Weights of a small GPT-style language model, trained from scratch on English Wikipedia.
Training: a variant of Muon for these matrices, 150M tokens, 4572 steps.
Each number is 500 + 40 x the weight over its row's rms, rounded and kept within 0 to 999. Layers, rows and columns count from 0. Numbers have three digits each. The size before them is the row's rms in percent of the matrix's.

# down: layer 3 MLP down (transposed), 256x96, rms 0.123, rows 102-123, columns 0-95
# gate: layer 3 MLP gate, 256x96, rms 0.259, rows 103-123, columns 0-95
# up: layer 3 MLP up, 256x96, rms 0.247, rows 103-123, columns 0-95
down102 101:459517574562562484505465570520484449503530468560483542532574504504498469527457464484558411491467506437473498501443416520513422493509508541526461554486564476412496463448464520530516528514432454526444561464511494509508531559516532547445499482507505494490504554536469424536501581479525473510
gate103 097:493511469442476454558465517518481417517568567526375487499540506480555496499502435424536480547520411525522476504539442484486438526555415503438481541450528484514518464464498494524481494460502572556469510445493545457454483455495479489489521493438537496514455445514455542467506463486461447490
up103 096:491455547482545474583495473570555419513498567443523450419495564549570518539460512434489458533469477529471452438554540577510499524515443486519533540449551416543506487530511478465467548465463526444461533466448516474500549454501516496510419522542480503501510542440495500478497490468477501534
down103 104:468545471517505448426452497470532486455447480538477539483479448444501536534512548538505489473509538450540523480481484508458536449414570477483546487521516494549459495596561462490471477536545477586486523526462526485526458560539497611425522502486568496488543530561525447555521447504550519501
gate104 091:445547482418493485564503506522481497500489500511511471520520498546540493435494426555508479521474543476480507489512548478556432482584495576560481539508475476518533434486436495502545490528504520552496539501478514462545473418483462487376575484515476420481490542551466460499390507502472460521
up104 099:410501491468518499515567463508530498517586520486496413522511481551574518504536467555479471452532523521500493598496484510520458482536568489518548541477524477503542396431495545479449484460512459537529534557522507512511458558475540439513490524449523477496527521495585487539553562493569466565
down104 095:451539518484480455457561486498427479427622473455507477448511499483482503552522511503496543501449491544455480476532468504483489529547535545443532487477543505568519554474474454522530475583567450586492447514527483526511543575519483473523520479487532552484514558508600504522515570539493475563
gate105 102:531483501492507510514490500436536627507549495579448489512494540475498520458440485538511505434486451570568513442482488503501517475492464510479536458453561538545519535548506568501404476567520548455478538515496436508438516504530570495546463467530566492511599500472547512473477473547509541491
up105 097:532538576516513515470532496458538479510485498535482476438464513485476581495559489521514516493483541531465586501523589485491503422489468473496453525501455430470483454492531441484475485586521515595568470444502474547552487574503447571512501449534493465560470513556444542556487499558514513447
down105 100:548550490508478477459465473494425514445554472570505531521476491549461523546512474512484453515529518507599537501467561489445457538476509558465543510493470516436501446550536467407461496500523470527448521469508430488541516482482476446507489506507479393559451427539419532492504447486433471457
gate106 096:459557524518469463492580453480480495552557538603523460477478468512459507423446502550420467429573501517501484540488458510533484463453517473467494425508539485516507508487544502557476512438477540472451456492463511464513587466499470477480537523536480537456487511510519528449436489436453394510
up106 093:513574446497572563453530529483479486542485472502495506518531480504434520471534557514406524457443466517492491528468458523544477478464552535502451528523509497517557528493531455550488382554461537532463447451462550472523435443553475467434494483542509526462509547427457462553447486511448469488
down106 097:468530497476511455472574480500481484523575517564566452462539479464541510368504519540497519496545450526526555504494551486514493534461553539475475488441512498502481525502499540513490480509473485549489450425550540540509566368473483531508430487506412598437491478480487480500464503517494491497
gate107 096:533490505534559483554494480457460498481494530485539424516507511511476493498524558566484536495452511397503420498518458517423504513518455504410504506521497428498470479448508523514527502497481496568500470504527539445400579482505555532468512531518521467552459483364561508527550460486486550477
up107 097:468536430639469491525462472482527447482452485556466505471518457532461443486512542470540489508505507470524516498489526406529488482571401513523524503458412515479473499477456489425575429550471504491527496466504498504451551435478428543522489533483515442485511507506512467479441464488457441486
down107 101:548548486514560599434447531505468502543499443477430543560485465468556501513519446512562505489508512515473500496473513422511477474459481561499518511452575544565481412557500442495552523522522472471454460539498525490520464479525494496447525543451483483517503508560399474513531442552523583500
gate108 106:558551617518415560454546476464566501471603496543514497493486453531540447498538564515497458516526524460571548517469526506502481482430507462533525477471495518475487449521500504557540516505469494483527522498455492486519456459537572587482423432545471449470535471525549485493448489509502455533
up108 107:519490455529542528539518526500547496548483489535474561522511628536495443540446478543485448464539500369461551482484491482464516480478543463459526553535477475608537550490510462470572459522498516424469480485541491528454559555461459500541502500535521520477554519478479555497513543462481545484
down108 096:482512545439447574492514569555500467483530435514535504525480524524534395484482546499490564396538482504493458467468516482532562493539526447582446502517537499534472478561506511457539514441498517489496467556501559513421452513425525510519532501474576532564522515501554544475495545546510444497
gate109 094:501506515492513495452544470473472513572543494500596492499456474504513512545516534565445428560502477506431530463535581505545550563520426511494494414541532532471509428499453507468497509568486494504498474467491596485512457524482428518404549469450499506527508450485531463447513503514450474570
up109 094:535531621534438547472493509545483503432469535465458517441487546530453483505462542503474415431513540446562460590557495441486533522465464534529543549502486457493439484518468481486487560481573444537510518509449477593525490501510480478479517494552465544529477488452442472505537508504532552501
down109 096:457484522566466495501492590507500459523495470486492541484404502584458457495572499498577469514465515425456558493544384516480513531501562511478506495565529556462502533469518521521499519507484489477518522500501434528530498480571514527588480546571528554444507513533424472549442480534532493504
gate110 106:489512501455398520510512550521498500469485528541533480470478502485490506458555502501463528517441558486501547475518467438539528540508440438532473544471467510541508521565532551536553474431499572388490533566472544462489528529469499537454469590493476524480410499543475561472502456414491547501
up110 102:406486517473490529498476460474498461540469508529522544476516557565566476530475528571460544511436517485446473481499438548533487460470473530521437542457481539548513502571549488586488526582441530410513451508483486522512589458470589520552523456525526564508430528490504477484497503510512478500
down110 103:500497480560533525540563522466461479549517500481471436563495578450475436541493507530483463459540436503469473550441476483499555504487469475461449467517519461441499520449475442425504488418514511519528531501594499452498477500514495545504492437466541544477551449481466477450473631459525475543
gate111 096:500556528476480514520445462498464460530488549486494512538506459444539469544527508508495631456508575496487445531562488492471539504451476463510599545558464474563521526483574516477469519504456456511541473518439472590500484484459385512500530503464502474521537494565492482558486504476574489531
up111 103:548469541528533523497579483472503462433467481490619528501532497529442500522464452462456458528565484546462477479494502514486411421470528487494427496443544542545481439494492461475493484570516514489525513522505497429435526565617493472506473507495487491523513435461499526560530445474450522503
down111 099:528511457495452473439461497424471553526550520534470494512433467452485542511432506575550417491522531497492466535531520501516430532531512512464468475489450461509488499466466551531455475417419524450531496568544523453561479486526541555466500479483440490449504502518519487426450484441440583536
gate112 098:529473523535454468513487469461483490517519483474563408506471469484544541517413541555525510505492511546574470515551495503498497465502448538505460467517559438436453495519453550569456536489575448516507553609519480488451504509458570548584478534558531509525487547447430470487494531497519541520
up112 105:469469480491380527531440464498462488578505487534512466525479434526510469515421461490446460489497426555530515527484567462546510526532513459500538437473482560520497511520526489530466534499550484487454518495514569531581583473481517428445521497487504582503450467506527438487436509491500456422
down112 102:564531549507500450512545507468548601448501514516487485463572542508416455504532420531488545460456499511448469515497508492509547540443521491493417505510528492469483499525560544534463517510541457467548552487424437444426478612497508547525459529543578530502477499508495483496559475488481530474
gate113 118:491578480560534547470522513491424482470424496540584463563450490528469503467465479457484516400467474483472553538496565495453501448546507541519507520471523489489520524533530477452488551526548469480446454505457492498547580529544450517440538527541559467576502525486514553483450442418516495524
up113 096:458498430496523511485526546446507472459541512519458521502506421514449582465480494457456488480543500479512499495506461472493560607536511531517531465557463506501492451515460550425449524445532537513517537510501514568571450517459606530531515476511471501492403558449502486483601494545540526486
down113 102:593466554535483533547490579475473484554466493460492509414435484536523483486535494506474513408423563465575519479508505430437531464595463539523494513456554522548498503535418430516505508516533521508498482540525503544498575477555484530486458544468527478513516498511477461511469434539475483461
gate114 101:546464517529573516472448515489515503570442444561512540513463519499420522457464461547427593502535495502480454518463578537522506485547560480475450481522515430523527537507554457431504473421514436519536489445519484533514487506489473547547526495460511500551449482415498483506407476496503459458
up114 099:507534541475464517500504460432548466494470485550498498503412453533450550520510481536516422550488523531445478515464489428502504480437420471498513609458532505449510525488537454531466505572495564551525473502486553442561508504536450521467408444533493532491442510479488558540569462490530454498
down114 100:435557489466555466509547528535525451505526419509476529509531537540492467563517414562499459540424488487512499455534502507495471420531494509504532430470567572507475539496550529462437489531529508494441560440512603510496473527519511554476498520436433481583506471478497490458504520482565507459
gate115 100:475434542528548454506511454499529489557522478467414457510494479473500476475537513524488558505455448458601562439482583493485495492488401495490591484502525445546520531514491507496568440518537502493497530467479458482475484523466550380508499539484514496480440493519461519448454462561535544549
up115 102:489565468544500482523496488530587523442517492547532452492463441522412470434559531438481547471544481528529509513479443505483469494478540457463510511510471438580524436527536475605481553538488486546533538506465519507488449486487503563427482435516581463474490542424484499513541519475565488518
down115 099:527484489534469493501471513577398473511500446470528496484499517436542564616480455502585493475468506453492623495489483479536499479517488466512517470483574521572496447520488497498408416490523469471521502506487512501488490540532507454563495537524563509500456448504459477471486397521536510481
gate116 098:524500454496492431497508479496460520452434478535538616480497412510537528510461464539451474497464476501477543443477502460443528567534482487464468496493603556539432537486494505541497517503506514485471458426480568399531474521530461536464502535527467483501430537444425495484484453516468527554
up116 102:496503459564539559463532508515553472542472508453528458549472514496453476547496506443405494464482520501571547580539523541581542510476510532503472437490439465493477506445508507535535526456466531525555432518511492548487403535575440485525447438536489476467479537485462473560491561511470450465
down116 099:498535479537466433518527465438481482496484502464447548527523503451513553620457522490497489530514468569484526499440590456490447590472507522447455510490532527513490466507489464562450551447467488436474499486489519511465456430515488447482600566454488523537468468429453468523478462478499480457
gate117 104:459524561448454450448527511451523517540490485488545431475429456559512485509474494442506426521492497461435510487489495551443419445496491461506532525446436485461502483432511384501501489477460555492441530500490528460507485455541507582552478528528476453520562548470534562543513538484448486540
up117 098:502436449476513498494534530552489566457580478543562468478493468525406467549499470441548472518532562516438398480517536486516574470474427568523478528495544523560503551476531524505478520468506545446489504515518488567523414499466550506502522530512449464537491501490431449527514498537450433494
down117 101:491534433562475509520440543560487493454483547517447470582532511462503535534458447508457465448498499530562535477448432534508571461545536474470507481530524444547508480565450513542482483481459376524524491527480452461471509540467485516476450549452503472469532494503533523438430421452467517474
gate118 097:580488445521453553497461530446550511521516503454470515494592521395495497527543536459547547454528479563554499466472476491468545505517515545530493499541452485411519464560512504568517430461488449521466529463538517541509492503479613526442560531502493503485489482506424506442543528512479520447
up118 111:493566494438495526544546511545540431544526548554495551434453494535464535525477436531538557509528447492447494514482526507460486592469599544489493523479445486496519438492489478469527476537483444542523527470464529436516487532481431492508419575531519548563439519498542440499478513451509460550
down118 110:474540531549441472544501528494451485522420551527440547500444525520478444479494524450546461540559538563447492485489564456500446527453475553493531476518470493516469466519532517503474602441486495486518529590456530499426483449562501518525587464555473540472521457567490512471516511543505508423
gate119 104:461563537505394537527486509475523584433489493509429463521470511544501518505496453520586460527496508529563518462542475431453537503460526494475533518512509489518529556489522523489465522537455493436450495501538520492461414536519481507558536555592450512488572436523526550500531499415439532478
up119 099:462566503463471494475498505465528603493548474518417476562562543453553538554491498554484466569515480519515480437416508515474525507529526550445556581461489489523510506517567486482448481494444489417453498495484543504450499472454403530466518494548522503490529460509479584542515455454498507477
down119 095:478522563452513477523469517483499466447440536494563479541486452533422464505501475468604534522466465542458551526449596471521566487487504547463458482511453473536510576520493580433591454591482492446527491479514525527482506541532471513508490502463500491556447520510477449491518522561493460445
gate120 097:487475506542481483435487449525481471557513510534432550519509584524473453526537507526460411468462513414514503414459433466542544495483516507512545510459559526454524487395530506532493491491464513461498506492496504507455526498451458497529559537408458541507493491518458485467571448616522511510
up120 102:528521569455523514448508510455496542500515513525521496570525497489520515541457459505468502461485415491563484514497481509535523543473585536537527464468475490514540445597541535528478491464549511421505439490462477471510556517576500477543520433510510471532617490372499510508471525500491446439
down120 104:511505540516513457505471460449488515512452535469479468481537499497435514551513510510505490455498567366543543453486488487490566477508503462465501438492583503427472478486472484488518486493401532451569521437450521517482523555499439469520512479486523566521419424484507535563473501551578509553
gate121 099:495565525498543484510515465512453465487575511497402518498505489489498449466510491469526514541472580530439485445510504460525467519431490540557465533521573480523471525424491472445534496541406561488519475404514502498538426450551483549518471590508498504482537496459532475423473516559444524488
up121 085:507493474553474506409498547471566497527531468437511495488454452471482489534483508516540562542468459546463498604498513443526441480481427441481475503533393448483455539479508446532519521546500536507520475555489454468541570496543483476488526455462512568529525501577424483492459501510506420536
down121 097:525511574563488516502486492465500518480513509476502531500404506431497499500436486504444437433458561529478547490501468481514492514570419498457480476473480545517464496476485451592503456470516531500478569508540443485507464572464560452550539543583499497516446581534425488487483545454565529483
gate122 091:508505538548510483504510549466551495532542559471451488504511488471494492492488448559492467529469569600510472504502471483520450433501516493495488459485518528568505483529435541557554396512503496511494452462540545482489503606544502487452566455535495472478392574423531523471544536552504550499
up122 114:488545513538490584485501540570493446535567500468443476515525469515458462514466534467466518549469527553571485501484497438512558481554525498621599484500501488480527494516453449506482445546460493558478502446488478496533478463480526438474495497440477525478484510567487516495467523422530620472
down122 104:528446505407556526509473482449465547506508490518444530427490550525522475503537495549520470538537456517484556461543468493481403550437564561491424537459516499500560562543515459459461569474477489503475550500488491511481470503475416433526489458501491475497544489532546440520465481410431520487
gate123 103:452482548533498493593523457542492428442572527545409496506513486515474537483524491551482498481544575502483562557447507519526460515502459491542473459460489569373538455510551560478550542470523459453510492543523491479412509506468465494491472563506528484505549555466505551467543499513463530515
up123 096:498484542458477446495570529503519491564438540526572462532492445516503490555546513579498477510418523468464479564530484470459432500492492571569520541536502533517483538484519508509415498498482524514516422505508533470520527498554564481603556501456528470476556565512517540450474519478507401476
down123 099:530514489542519477516501477521402490516538469446583561565489445472466511443448521476466522508528536555535533497502488474486474516455390470461540433503520469439458481537463454489559412528497428380489438507500504499498539498503482488483530511495451510484564486533484568521457459501445478528